python train.py --num_hidden_layers=13 --warmup_steps=200 --decay_shape="linear" --final_lr_fraction=0.0
Each number is 200 + 40 x the weight over its row's rms, rounded and kept within 0 to 999. Layers, rows and columns count from 0. The size before them is the row's rms in percent of the matrix's.

# layer 8 attention output (transposed), 96x96, rms 0.149, rows 77-93, columns 0-95
106,223,108,240,195,206,171,237,135,204,158,159,138,171,137,221,311,154,177,221,114,220,202,274,227,296,219,222,197,186,206,219,194,210,251,181,255,151,196,199,222,236,213,278,224,184,186,187,154,204,169,234,141,209,259,165,226,172,214,232,274,200,182,196,190,217,262,176,223,155,195,192,190,251,213,193,190,140,253,238,192,242,259,155,215,228,174,170,255,219,127,195,151,201,172,140,168
108,141,248,203,203,205,163,135,211,170,215,175,273,233,146,124,149,193,243,133,221,168,189,216,202,248,175,223,230,206,250,146,164,200,159,168,156,238,315,154,118,139,153,219,191,286,173,178,245,162,206,246,188,176,183,231,230,189,108,215,159,196,193,208,274,138,203,198,185,218,200,234,187,171,196,238,196,201,219,146,164,171,127,200,244,255,192,169,211,171,127,168,218,175,189,220,245
090,196,198,193,218,194,189,174,181,173,142,195,178,174,229,219,174,197,182,168,120,224,285,197,195,264,226,165,211,135,184,174,243,223,221,135,141,232,175,291,193,164,202,179,216,149,246,250,286,202,201,231,169,232,202,264,173,295,150,148,210,113,158,226,231,180,236,150,180,144,189,242,246,243,228,190,212,180,147,232,286,174,234,197,222,199,232,153,195,243,225,272,203,215,227,249,271
117,178,186,126,197,262,146,228,185,208,252,231,237,199,194,190,241,234,200,179,232,248,161,271,142,262,177,190,184,204,293,250,196,224,230,193,103,237,254,224,162,143,209,197,138,183,242,235,148,234,207,204,209,273,212,187,153,222,182,195,250,212,136,251,209,183,232,255,218,182,215,259,262,172,174,174,217,127,143,203,140,157,190,227,189,264,234,193,190,203,264,204,266,241,143,191,258
083,242,205,121,200,153,224,248,137,157,272,218,263,178,112,174,182,227,263,234,133,244,263,232,158,233,174,179,127,192,218,202,214,241,218,214,122,251,140,227,150,181,199,265,172,171,247,236,183,245,206,196,133,276,213,162,225,171,184,239,238,221,181,186,246,238,229,185,213,214,129,179,231,189,166,146,192,157,167,238,183,181,145,186,186,236,158,188,169,190,188,223,218,175,114,219,258
096,229,204,205,184,190,206,140,185,251,117,143,199,294,172,196,222,199,198,187,220,159,191,204,214,226,217,188,180,133,245,183,273,181,206,193,264,186,212,233,221,250,200,255,63,203,200,154,117,198,172,206,277,206,292,253,182,287,173,173,172,214,284,182,182,199,181,218,219,226,179,249,223,185,209,238,149,179,283,210,172,219,208,216,248,198,176,250,249,230,199,206,251,179,252,177,192
094,219,252,187,184,156,123,175,199,203,237,164,219,237,215,219,156,237,135,221,200,230,206,147,211,228,231,204,176,196,232,258,165,126,228,291,204,123,196,234,228,226,231,243,150,176,169,229,223,190,224,186,241,212,180,230,179,229,235,120,203,195,207,236,239,187,157,243,200,253,240,236,149,147,189,184,310,247,236,270,276,194,163,203,252,231,107,253,244,217,192,193,271,210,252,201,160
111,228,238,195,211,181,222,170,197,183,264,208,233,209,144,186,190,271,194,195,175,304,184,145,184,222,138,229,157,205,237,189,200,181,167,196,190,242,160,214,213,233,212,173,177,205,197,239,148,183,259,240,177,261,167,255,245,112,233,222,166,194,186,194,144,136,210,254,273,249,188,174,249,195,226,214,231,148,207,174,270,262,190,237,174,337,194,209,188,156,223,248,192,115,253,158,213
095,241,258,151,156,205,188,236,185,130,168,247,195,220,188,177,232,352,236,123,159,199,213,204,196,192,240,233,231,221,230,191,179,201,152,222,148,267,235,210,224,233,135,217,181,167,248,137,128,188,233,210,238,168,184,185,171,247,221,132,172,241,216,133,259,164,247,212,170,208,226,248,174,112,198,221,201,181,211,233,273,168,235,212,190,201,170,181,135,199,251,168,138,175,213,164,192
103,263,190,185,171,174,158,274,177,180,172,140,241,217,201,169,198,179,221,244,174,209,184,165,174,238,202,256,288,255,196,162,190,212,163,197,291,297,170,189,190,148,212,232,193,177,249,155,208,244,222,169,231,198,154,263,267,164,160,293,105,228,163,173,274,204,205,206,149,187,243,166,234,213,211,198,163,250,126,174,192,160,153,199,216,147,174,241,195,201,226,174,273,172,188,156,218
101,155,227,171,187,206,226,247,210,221,263,175,214,197,184,219,248,163,166,177,120,200,116,159,143,205,173,205,217,135,232,128,120,245,147,202,127,92,164,242,187,160,195,112,178,149,191,209,233,237,195,188,220,191,195,175,193,234,150,214,177,148,226,199,139,249,220,220,200,153,209,190,161,229,271,174,231,202,109,181,238,186,146,166,137,244,172,186,226,158,175,224,157,183,197,225,136
106,229,265,102,264,160,188,168,225,194,205,143,210,289,219,220,209,199,209,168,199,223,223,189,179,172,180,222,202,190,231,250,120,226,265,212,114,185,176,218,173,200,200,242,101,196,184,304,212,228,243,194,192,181,221,180,148,153,206,183,165,174,229,255,193,205,246,249,256,213,202,190,266,139,191,141,274,194,163,196,166,270,159,189,199,264,217,206,172,211,210,216,250,146,230,208,279
100,244,193,188,202,234,205,243,253,292,209,188,131,304,190,220,200,232,207,270,218,251,165,197,215,120,135,201,191,272,152,205,194,217,205,240,217,220,151,273,171,226,215,211,192,171,214,180,115,290,196,179,204,170,190,169,257,270,171,166,167,185,252,228,150,126,239,260,216,228,264,233,200,167,260,239,221,205,176,214,176,149,226,199,226,253,222,208,156,193,243,263,237,225,203,217,175
103,255,226,176,220,223,231,238,204,163,210,240,241,205,192,187,213,293,231,234,177,196,181,196,188,204,252,205,213,203,165,276,188,179,202,243,256,217,184,239,201,238,225,76,259,244,209,163,241,220,247,217,260,237,198,272,224,153,167,135,183,274,152,166,262,204,172,133,79,228,209,197,228,194,185,203,132,151,170,175,211,194,231,205,232,154,243,241,189,204,263,164,238,255,189,245,174
101,236,244,168,268,252,205,189,196,191,199,202,278,180,153,182,156,221,222,153,237,161,157,234,238,195,100,170,142,238,202,216,153,225,172,206,175,188,138,181,192,244,201,245,250,97,266,229,161,159,224,274,194,208,244,196,183,208,218,174,180,194,187,233,178,235,198,177,231,217,196,166,132,180,166,261,316,171,197,231,229,231,151,259,195,254,184,160,283,243,159,217,171,202,256,236,174
102,271,223,269,191,230,159,207,173,227,176,209,297,228,212,200,194,183,209,234,155,262,240,249,143,181,214,166,221,231,193,165,127,194,173,163,330,136,155,233,253,138,150,188,173,180,176,218,243,219,231,191,145,176,123,192,213,174,234,194,182,180,200,193,250,142,224,211,155,223,256,174,204,254,237,272,150,233,145,198,206,230,259,173,169,149,186,144,168,185,200,159,241,163,189,253,218
117,133,195,149,136,198,194,146,109,151,184,216,99,229,198,193,210,190,157,177,256,152,274,236,151,237,216,251,250,197,164,182,194,216,204,228,172,111,262,218,155,212,281,224,227,196,210,193,187,135,184,172,193,252,234,188,112,243,184,216,242,151,227,207,182,142,201,227,175,224,184,185,227,231,212,160,246,208,236,169,242,174,125,196,220,273,181,187,229,146,132,180,244,185,259,217,202
# layer 8 attention value, 96x96, rms 0.188, rows 78-94, columns 0-95
104,216,233,215,225,245,205,238,171,245,139,279,187,180,190,176,252,220,175,217,218,230,198,193,141,120,147,216,222,215,182,252,173,255,217,169,214,115,206,231,180,261,240,178,221,219,176,203,174,145,241,183,252,210,168,182,192,245,243,123,234,241,200,199,193,202,200,253,187,236,159,187,202,249,92,151,233,166,159,179,218,290,176,121,147,195,227,153,147,224,126,265,254,177,203,255,176
102,229,159,247,221,200,192,204,150,178,177,140,195,140,155,207,243,236,222,193,184,185,194,119,155,203,179,240,232,212,155,202,217,152,194,267,231,214,134,181,214,205,190,263,213,175,299,148,203,181,217,204,222,221,255,266,233,162,226,303,166,146,101,173,175,217,148,244,211,272,193,215,240,197,247,185,212,209,221,157,144,225,151,213,212,254,253,165,193,159,188,231,217,170,122,122,150
114,190,127,283,192,158,184,156,214,196,233,218,136,181,151,224,176,215,202,257,214,229,264,228,210,161,142,219,203,261,209,165,240,266,207,196,242,243,148,200,234,286,175,254,175,210,130,310,216,190,268,170,214,237,186,253,122,119,240,185,183,199,218,191,199,228,157,162,171,194,268,222,245,224,210,108,190,204,219,213,213,180,173,148,223,211,248,199,201,159,164,226,198,115,221,201,188
095,196,187,299,175,267,142,205,250,182,209,232,175,149,252,216,237,253,246,289,192,240,213,177,242,197,239,184,260,244,165,188,204,180,174,295,135,182,239,160,239,152,197,233,134,175,135,213,222,187,248,171,256,224,189,204,209,136,233,183,178,148,191,182,239,208,194,212,156,204,247,233,270,164,187,146,216,169,268,213,183,177,201,202,124,224,133,250,234,200,247,227,223,246,213,259,250
094,173,185,272,172,162,226,242,157,227,229,196,159,175,139,188,128,222,250,303,210,202,216,232,219,174,239,238,220,187,167,154,205,239,211,227,215,200,295,167,200,170,252,218,298,153,204,230,119,284,126,164,197,253,205,168,234,120,168,172,221,190,196,243,228,204,259,214,187,246,165,170,139,230,224,231,163,264,105,208,180,189,180,172,178,247,224,171,231,160,182,173,219,188,190,226,204
094,175,197,132,185,236,184,215,217,179,175,285,182,204,248,109,203,285,219,209,186,133,292,231,212,221,194,236,250,207,227,102,158,267,296,230,188,251,240,182,213,189,266,178,297,192,177,211,205,214,278,239,132,176,187,116,231,216,154,207,219,200,128,239,221,160,186,188,229,192,202,199,147,154,204,215,172,217,149,153,202,254,205,223,175,193,197,167,186,210,147,212,182,209,215,191,193
100,210,155,197,162,231,210,169,239,212,155,221,204,205,243,255,179,240,181,226,174,182,164,207,208,264,180,179,145,208,205,240,141,224,269,156,119,191,281,152,147,92,249,235,159,204,154,282,133,159,270,174,156,168,237,229,140,203,191,166,184,157,196,215,214,214,264,180,129,250,168,186,215,229,169,184,187,169,166,191,262,223,181,189,186,160,262,228,118,244,258,187,171,220,205,209,245
097,202,184,213,179,225,213,161,183,274,167,211,178,141,248,166,151,226,200,240,226,240,200,232,269,219,227,155,232,183,231,198,182,152,251,111,248,188,191,184,179,228,247,249,249,264,215,294,197,236,184,133,260,212,187,190,178,239,105,138,237,181,159,210,249,163,144,220,199,238,106,254,243,161,202,214,226,157,191,275,223,196,165,148,254,192,244,203,195,232,195,200,201,223,136,268,184
108,164,178,223,236,171,178,188,179,181,233,278,133,196,152,154,183,217,194,136,210,192,221,218,192,202,210,153,181,155,181,224,229,162,209,209,188,111,125,210,143,157,186,136,238,254,276,176,102,145,214,240,167,235,146,207,240,196,191,127,241,188,224,158,164,260,211,259,165,162,242,241,199,208,133,217,227,172,232,136,177,166,264,178,202,196,234,217,289,238,186,150,192,267,156,228,192
105,232,194,172,211,160,139,146,207,148,190,197,247,124,240,198,165,112,141,166,175,162,226,201,187,241,231,148,161,232,161,164,242,135,207,180,186,228,155,206,305,203,231,265,196,225,190,209,158,187,287,201,173,162,235,251,185,182,219,184,171,166,212,167,197,168,219,234,217,148,205,187,199,223,107,242,166,115,265,188,250,220,188,223,209,146,204,184,191,154,216,140,289,157,215,167,138
100,136,175,242,219,259,270,169,229,238,106,212,158,195,261,166,138,232,174,168,141,165,220,217,279,179,171,216,165,250,161,221,220,206,133,214,176,242,203,205,274,108,219,158,162,153,182,203,239,212,275,194,202,255,239,171,197,146,248,160,204,254,202,228,178,217,165,201,163,255,159,187,212,217,159,185,214,251,247,225,287,212,211,266,117,185,198,156,218,181,162,243,216,182,219,173,192
097,161,126,140,219,214,261,187,135,229,207,181,227,158,193,162,193,191,173,216,230,176,207,211,174,284,289,206,156,158,245,168,243,223,153,177,275,263,196,207,235,205,186,227,178,231,168,207,208,199,165,224,163,261,210,163,259,222,108,223,208,190,241,250,239,200,245,198,76,155,212,225,217,164,101,176,192,164,244,233,192,202,220,177,156,144,215,258,243,244,233,238,173,189,241,238,217
098,168,265,304,163,173,196,209,206,220,191,191,168,119,256,172,197,194,191,131,275,276,218,190,205,208,197,202,226,175,233,194,147,190,186,193,224,194,148,162,107,199,196,277,171,215,168,199,161,193,144,224,146,176,222,252,155,250,200,223,293,198,206,218,179,233,191,303,247,227,211,216,187,209,255,149,244,212,169,137,217,201,236,198,156,196,166,240,232,201,179,131,166,261,232,139,145
102,171,201,168,218,215,164,120,204,194,247,199,203,174,295,164,211,228,258,220,161,248,188,155,208,223,154,255,202,229,169,198,220,184,191,194,158,222,345,275,223,168,207,193,256,192,112,189,219,179,253,202,157,187,221,223,204,189,132,199,198,179,195,200,211,93,197,246,180,241,209,161,191,157,185,188,179,185,231,166,201,228,229,146,241,138,249,272,202,198,191,243,213,118,130,138,200
103,130,218,204,311,211,171,236,221,213,198,150,208,178,230,246,178,140,165,197,231,169,139,243,149,181,232,209,243,138,258,195,146,186,191,165,225,224,171,227,208,219,230,125,260,214,208,236,144,135,268,218,162,253,225,231,215,196,221,210,211,176,172,241,172,236,137,229,199,139,193,153,113,148,174,220,225,196,196,194,196,285,258,159,180,198,237,241,250,237,231,153,159,288,166,173,220
107,166,180,167,171,234,218,165,170,235,243,181,231,226,155,236,148,255,144,234,116,196,211,147,126,132,169,168,205,286,198,196,273,219,197,231,160,238,257,231,186,195,250,283,226,164,224,206,255,253,145,169,181,190,148,226,163,122,264,195,214,211,168,192,233,231,201,179,257,162,186,291,203,231,160,163,262,240,153,225,178,233,144,263,201,198,205,166,206,247,164,247,244,204,213,217,186
097,207,195,195,269,167,193,263,210,185,191,185,230,258,153,148,228,251,180,261,141,236,171,216,189,137,121,260,241,209,179,184,182,221,252,184,233,208,216,155,187,185,220,241,178,147,211,270,279,92,198,200,160,199,200,157,195,233,205,146,161,112,189,226,195,257,210,235,195,199,203,227,197,201,180,166,206,224,297,127,238,248,214,186,154,109,240,241,230,196,217,200,113,164,202,195,181